From a checkpoint of a small transformer trained on Wikipedia.
Size: 13 layers, 7 heads of 64, MLP 896 GELU, vocabulary 512, 10.8M parameters.
Training: a variant of SOAP for these matrices, 264M tokens, 4024 steps.
Each number is 128 + 32 x the weight over the matrix's rms, rounded and kept within 0 to 255. Layers, rows and columns count from 0. Numbers have three digits each.

# down: layer 7 MLP down (transposed), 896x224, rms 0.0545, rows 181-233, columns 0-55
# up: layer 7 MLP up, 896x224, rms 0.0597, rows 182-233, columns 0-55
down181:203127125103162171118139115139133110092132175163115109155107125098180132171078127146162121132150131101076119095138053103157129132156192135161142131193120164095098143120
up182:119126121100193140147132155111115162129116143158093110198083156118120161124140133147219182132138145124084113110105111172143156174156141175120152136113107140095144137122
down182:112123193142105144173151095164152110152051119178140225099113161086147165132134125144166119125139082114146087028126109089111126059175129133148080157190154150112089129195
up183:130141055195134136095140124151095101139106173102103087047077154075063133106103104126146153171096142125143163066118031143143144078110115119164112113140158178123121084145
down183:122166114116154178176117106140154118114093087114133122127105120169112045102134204095115119137122122112136154140151070131106158127141147171070132098133098097113192181218
up184:134136167146136096066086123093159092136089074135126133117167079200178060107140127112114144157100097103096128098187102128093107102050119175123044169086095204127179117163
down184:119110121068164133129115162133122107193132121162117106078132131130160140140195155115103098115138042134119088114138096139136096163115130177105123131152180176076062129155
up185:155093142111153183161157091145080118110098139109161116134127145145145141082139119063128124109126134173109105098111128122123088147158080139147111164112084078171125195120
down185:160150111122151104065086093121136129137214077118137083088164127110136119138092141062142152116153091109144138163113132135124175097118116156083121117136098145233142131105
up186:125184116097139143150149124143119144133100174123087110106132125139145132109136069147142166155109095154163052153129164100142167096141163112112122139159122094114146116104
down186:133114166132106086105104102124129106184128141105139104133128117071094111168136120141141117120134119142147086123150157132168092079120180127123163130082100132136137114142
up187:158105142101177138144147157109085191078107117207175136194098141103193118110197154058182212120077114145147106155128126172088082150105134173056116141127110110123086109138
down187:138133101154070093054162210089134164135089130138104096094179091101118164156136126203166129115130139087122091082103138126145160052130100144150065087174166129132160177129
up188:123112123152147128165188149160118103091113113152116133106132102124107086097165152058198095145079142101069135152144143138091108146079082086164134117121143183108153107179
down188:106104102127055136071142125049160127082194159073135133162153098150151085109104111155129082107199178097182112092163129138100131170102120237128132131105087131140091201107
up189:130172111096120139159202186057165096109100112102157134131215118092178126114166140109118106114135083115110157124243084076093123128143162072182102157094073137153137053060
down189:114099090130103097159164129143154124119107145119166159147147024161120077141162179082101145145124129094148128181161117125144150119150108094099125128139096151151153102152
up190:138151067172194087140100098132145152107180115134161157148154111101136109130134143126171084104147126108089175166153137150154124132151144121122167139109119151104198111106
down190:067171127119135128113105156137104177112154180084161124154101151128154123089134175108125137104082091138093121045122118249075153107136171084100163155074098154076082065045
up191:126156185116101133152158105134142183152114109107159118159109131125138163077111136160123126057154139127080179124157151145166144150159152137172117151158075152085144144177
down191:182196169116116139086131100109108060070108141166235183131156127120136092139126173118149093141159134143116072089137142110121143123149137094116129187142089136155112143160
up192:198131124127110118099147103119109143113167154098104119161115138131145083141107168133137131071166084188119147165087118105132165142077115147149210171120176177110077117133
down192:177128079237116101162071168123085136097164148166090092082122121095105149143127153104128100106113128119106183125129094133127151162116087164138198135107154109104120044138
up193:129094124141158123085153155162118128144106200137063114133088141139126135154105135101063148064127108132083110211152073107114098160093173137160114088158149137151127105105
down193:089117181153148127108189086113129111140139152116172118151134118152154095101108190125181165128095123129128144126087131131109084113177195142142092089094119127220136236170
up194:102137113094089156079122096152149126126167085168107118163140117147123058150119102076148096120136128136186125151175086093101108147047140065092103139137136123134098120142
down194:081062108130139137098121141112160174155141169138143139068139168124166148134128176104116126128124102115112121166125177113179091130170165134112112113129145102130117219135
up195:165063198105095083140093123090122103107108077119021138121132138171147159094141165122110147057186130133105182145136106106103191098108167090111094111119150119126148137122
down195:103151240092157133121144130184136181124130145109185165082151092081131109101092132100099129151130113148190135146083165098164095141086165162071134148175123129134117156139
up196:157142141119134095152148139140107129109133125121135118089126134102125117086119107107151157159167102153098113142119175119148150101175166165104045216113141135135132090127
down196:138147089177109131151113178163136160181148088172212108161138092115111133116127160156130215139136096122139067139110102123121096095160120141121153116121150103081174146150
up197:102142125085102145124174127110128097156149171081135118134106077144174126168137122160104153155142138084090127099145111170146094165119122094141130181125140120115116087095
down197:163131109121103136137119148135095140171102152127121108151139177194157118120146137126114102116117162164137133090092126150140102077109137059131099124116139131119139158104
up198:111117157155136153084105120084104096178126083192116143130131200082143133145036170127074137140131185148217132144172088142095131156168101103136127132152103111094160097099
down198:140138159121137138097098064151090077050125142133210187122166118153125117153161137147164090128161162138095060108128136134104166098182135091115117115143163163153168111134
up199:131146100132173112159150155111156177138080127117156116166109164096213069159116086207136205149101125075193084133177123143083114163143105083163102116143119124119111181110
down199:194148133172140134088081156101181091125139177110139168037210132082119108167146128114109131179079175130112149190120116129125133145127153131151133120084133129106186139122
up200:100162095142158160161137173130101108100099120117129096046160161153122155120154149110189125146098069153139114162140045127177114089124140115146139168062101104107083064156
down200:099174140121140097158109131121162112129056083047131137108174106091157152120084193112079132111148099162149050043147082164105097117200157142133098094126141113161113101088
up201:191084174127141094142114099133107157080112129113136088107095119103147165154150188117077160111118088093125093127101175091178146130122101149055107115152102114131083136081
down201:138116177160139155116091118097151072093147123122152146053109152124069157242208121150145139155139173171134115155076111116143127138093094108086154129103128108127127118087
up202:106118105082153139090109074141144111102105113174150082115169179088140048091081138132128123129108123131108163112129154143119095129082117158118093159089137057088119146071
down202:190117149186119118181115151126169144113134137158147061157170133113108094109137121109110113136130091139062126060170114165147147159113105087112178156120122133115103115101
up203:109131099178144141111122154118177147102077140046129193121133135144091111132141153082132136180190122154090159139084184138189186121071106111119146152140097098129125101116
down203:088159114169111120122098076123159148140120152166174153067065100085121131155137158108129071178136117173119127077119126161109152122086165113092103099106146083166118168154
up204:116138077093114146125177105172112085168086113159110138127127122133128129125120153124094110105126121135100097066155126086105190120087169080182094173102132134101142114097
down204:129047137114135187092108130100131129114173060115131120122127141128100153156055131103111062075101107140126171104117125100118192124135115105099143125180149124150123171157
up205:088102175142114112159180104130171133118170104062153122084122127110153098107124166145173109151156106134120180096144065109126140164126120132094095148135127074103131137140
down205:133143143057097162198123128111147210086058132169145183065045085090134170122113197155110129153173181166090092149135187109126091119113097121173119119194109176124073157087
up206:122137135155143155126128167137133077148116153095126114154148103087123168086058151176087126113147191102159139150148104119122064105142050126093064169128144107123110092125
down206:169180175122071100122042142110167101126146066151109120125075201139065112140178080098151128111200148164140163130092132155136156156132094112108120162188134133132075098155
up207:118133164130153165151130129151093097072139173099101119127157099131101113109092130083118121135127112105111131122100146083131137152086126109144136131119184116108107144103
down207:093109214138076077123199124184087127105173145158147060111193118096048114148135159067133176113154130131165162135164139117152147138135165135124164123101137137112124122099
up208:168100129124117149151009146135126179119149158105115121140099101086154137157085087132144126121028140103207128099153147158123176076122135092206157139141124089177145153149
down208:104156145181104131109070150079070159079112136140204130145150139130158134119075117087144021144143111171115102111064113105101102155142125118129081111113122109122107078119
up209:136161182138159169105170152132154097085095126109082059117157090150129096161143103090169129121116052130102135156113099137167101144119103099114070144154126119088110147111
down209:096136119136147119061126082104109096120132141124118205097131096130115123116103101151168098156073098089114102140203138121149179164165131144118122130190096069075130086127
up210:105109147082166142166115085079123135138171113106153093172190139129103207065140114084139160048123057171224137137142089169100091173141222142150139148108156106195078175132
down210:124155172132165121068174111143102111110107056091143173136114099101129076121138122094141147122100090123177150157115147112059167168102099111048127134109141165068142122160
up211:170092148084108152115128106077117184167108155099125087157126103157112155086082195115154134122193125090130117131094101121165157139158136079161125123169106068091198168141
down211:119181118114089126130154186140070105196086101140071093114121135142088152180156113070111143135123118103168078117165151163066142106114191135217133155088090118108166092091
up212:057124112114144129113139136136136141085063089153094170138127138153115112124157144175162124096166171117049121079118110101149157116132141138070065180154123136144139110201
down212:127144136110089161097116145084186144105115078115106169113154108123129128120182040072143114083119203119080104130102125135119071099121094197115148090130161075171114130142
up213:116128152119081033091145209128098121116140144091139127159161129099127104064125198111102131097122083168135127114125104063132158126156149108147174099195130161098179149094
down213:084144205142153092126133116180152144118119150093142109092148146062135134096191136125135160155109135096137113122143182104117177155160075123098118087111127113140083171131
up214:154111081147056164121126120127107104127117129166156149171153099147169110078106087168143132130096133168109190091156090062127109101119152134112165131072136147111181163159
down214:135170126135166109086108075134143114176164065181154112183114152187154160123085123153103080096139115152133020168132149132136081122125102102151108109160165126112139148093
up215:110091143119107093107112163141115075086110138114189076136122067142125115144150215117101166118155102130164106132093104138106153132154138097114126163157144094129110163153
down215:145081079158130124116196140094079126113168082150149120158110069125102146113138153113154162095113156158040085084064149126141125104102084122154129131151130154158127143110
up216:118103121135058143143109115110106070162091169141119104109074117156180175149179166117123146101138145095118014105105198074149176117181103131083069159052161144059118159158
down216:101123120139123068169123138135149087138178093102154154171113136146131156140167133065161134151108170164175102136150091139110161100134084052143102141138104152088157153123
up217:150130115119107147127153141144144092197116113099117112137098174055150077133108133122102122083152101098161106176162171083116119095077165163111060158111124130085114066164
down217:136133152172045081142136130103111195213103200174150091171096081059087133101132110148102076106106183108148148161115144137034141103110106116163125131106074138127154125086
up218:092145140137104069120139166186131102112144141061109113093078097109088154103149128129146159169180176146070200088107069126097126139071112091087117083129126197096176138143
down218:129095128161175116162126131135214177127133200126117122165126086191123116123136129131135071103145108130167154127170084097097193125203123188120146101146125109128159088139
up219:110129113170175103086154154106173161154110107136132091108125167158129158154115107173149151092064113163078110080110122136158124092120130097163118102150129115170161144153
down219:095179122100150105147134177123096089135141104169181078133158091143100084096118124151120144107100123129114121072155147131161138133162138196139148114099152111127102131112
up220:136068141091076107115114136136068117136093106082088151170136132141142087180155134137112150126103132110106149091055128133171129166134102175084112094143123122101074200131
down220:125127099113182163155152204124185120078072098108152137092084179132130206117100132183133097163156123145137121136090127168162128131118051147123121117087120144122091157164
up221:182072124136157092107134182159120157118163139074130124107136152132142108140112142131151143127142080128117126152149121103153131146155105058127165147122121154137145140163
down221:143117108180166112122127080060129133095073153097070159104124137110175123158084157099108078107121151117080163088071085124162077139161128136095120143108150160086125130123
up222:164106108177171183160164135151136100119132131116153105127077094170103134118074131185128162108141111136106101075070164158127128182125121106118145138136088143123093156155
down222:099103135142105105098130084111165118128184171170142137123115131131150114147122093132136153124161165159097100137180170082120119141150129160117181088114152191129085197113
up223:114110131110131119137116120152119197084154127126139126143121138116114140115118122092177162083184126091140165102086099130157071135130112123174142198106110083127106126118
down223:119186134107060100128143113136195085176130127094143090140142016136111121125118134095113141127119136145153155123111132156144137149132019091167121150123062136128164171131
up224:150115173105164181136168126105127096138113145138129108103106098107122158120084159135138128124159136121078114125107122178143118207141106198061216144097109124116139128124
down224:118172091077134169117174139148102153150121128157131121157132072116121090064139145137090163175152159096178071194125111085141134129082166140133090092174136118150099146137
up225:116108105190117105126144152093101156144078121132147174135125089138085105161150145141187108122165108133119111127134124152133152135129116103178146138141138146092126097133
down225:092145154165119132095152120188122158127091175198104124099124159112121093109165103168041094140103120117163173176094148123177116074175122145118105081135110089151129093100
up226:169128140137098128157164089121096123135074152160033154143084097099108110079134072108092095133106083188161112174140139131114165159139112165186112124111140130160162138165
down226:192166096094129102088148138098057129118076092096094072125121131072130140126146162146088125096131144143145070185099099113076150076092149146160103140084241146156192106130
up227:144114113105159113195173126163105097141157131071135191118138075092091154218107108131136141154070098139052094116142148114135088140096170122140202164135126101087139114044
down227:096078106153112106134105064162146129129126112096148153156182177168110129084136133130168159158174172147124141169097152251140146151065112112118172147090124136163093148131
up228:115151113088092154186138127130077111123116149107121132127142140159105158176124128163145136091152119127112100160151121124184125151108134184134125138137099102166147133149
down228:129139071150103091140121070145138139160171148155165101067186186122096118139132139141123059125136084118123139143114181137108118123123135143153118183110188124158133101122
up229:097115142124071132160185097150065134114126080149108126123139108142153118153130054154112124132123169099123136123162133150141110139165149100114127104121107127168161121139
down229:147117086119124134130154123118129167081130139123081107184117180075144165111131136122133125168088036162125133154147182133140115144161158101180141141157125149145096179073
up230:078081040124157156135152080100152116134132118128140123179131096150146128127086133127207130168106130173102145131161104065069101095130131181137117171189123131180130088134
down230:110168146096167075084188086110128126091113189101114158163222121081129122130173102115160166153150107077120161119188175119124092094165158148092156089131097155082113111123
up231:194110091154110175126087091119155073058115172182141114153117128144112145162156170150129139065113115122092129155141121125109058120173129167138161134156143132072145143130
down231:131099148127130158125131157093074087159115148151145166059108075146130127180160130126126128088139097109105152111153107138135109156154086125145092101125093111146159105137
up232:123088088118117162116149159111166098106073144108127130110105113112117168132116115102145082130185121154072148096118102107149062136076109158084097123133120126169124156169
down232:083144130133135097095095130125148090161103159092101165104142120139118139149116152123147137137142129114149072178093157167177163082176105112119160120144146175096122131096
up233:167203085148167077090143163096098153148067081103089153122090165145158146167182130101122129138144100101118115178129159104085079102162097103118099196094109157125144137122
down233:113131142145132113097102125185180170137117139158148066059140126129166157164129120091160137092081062053129143147132126087086159132140196129166150122191104129105165126162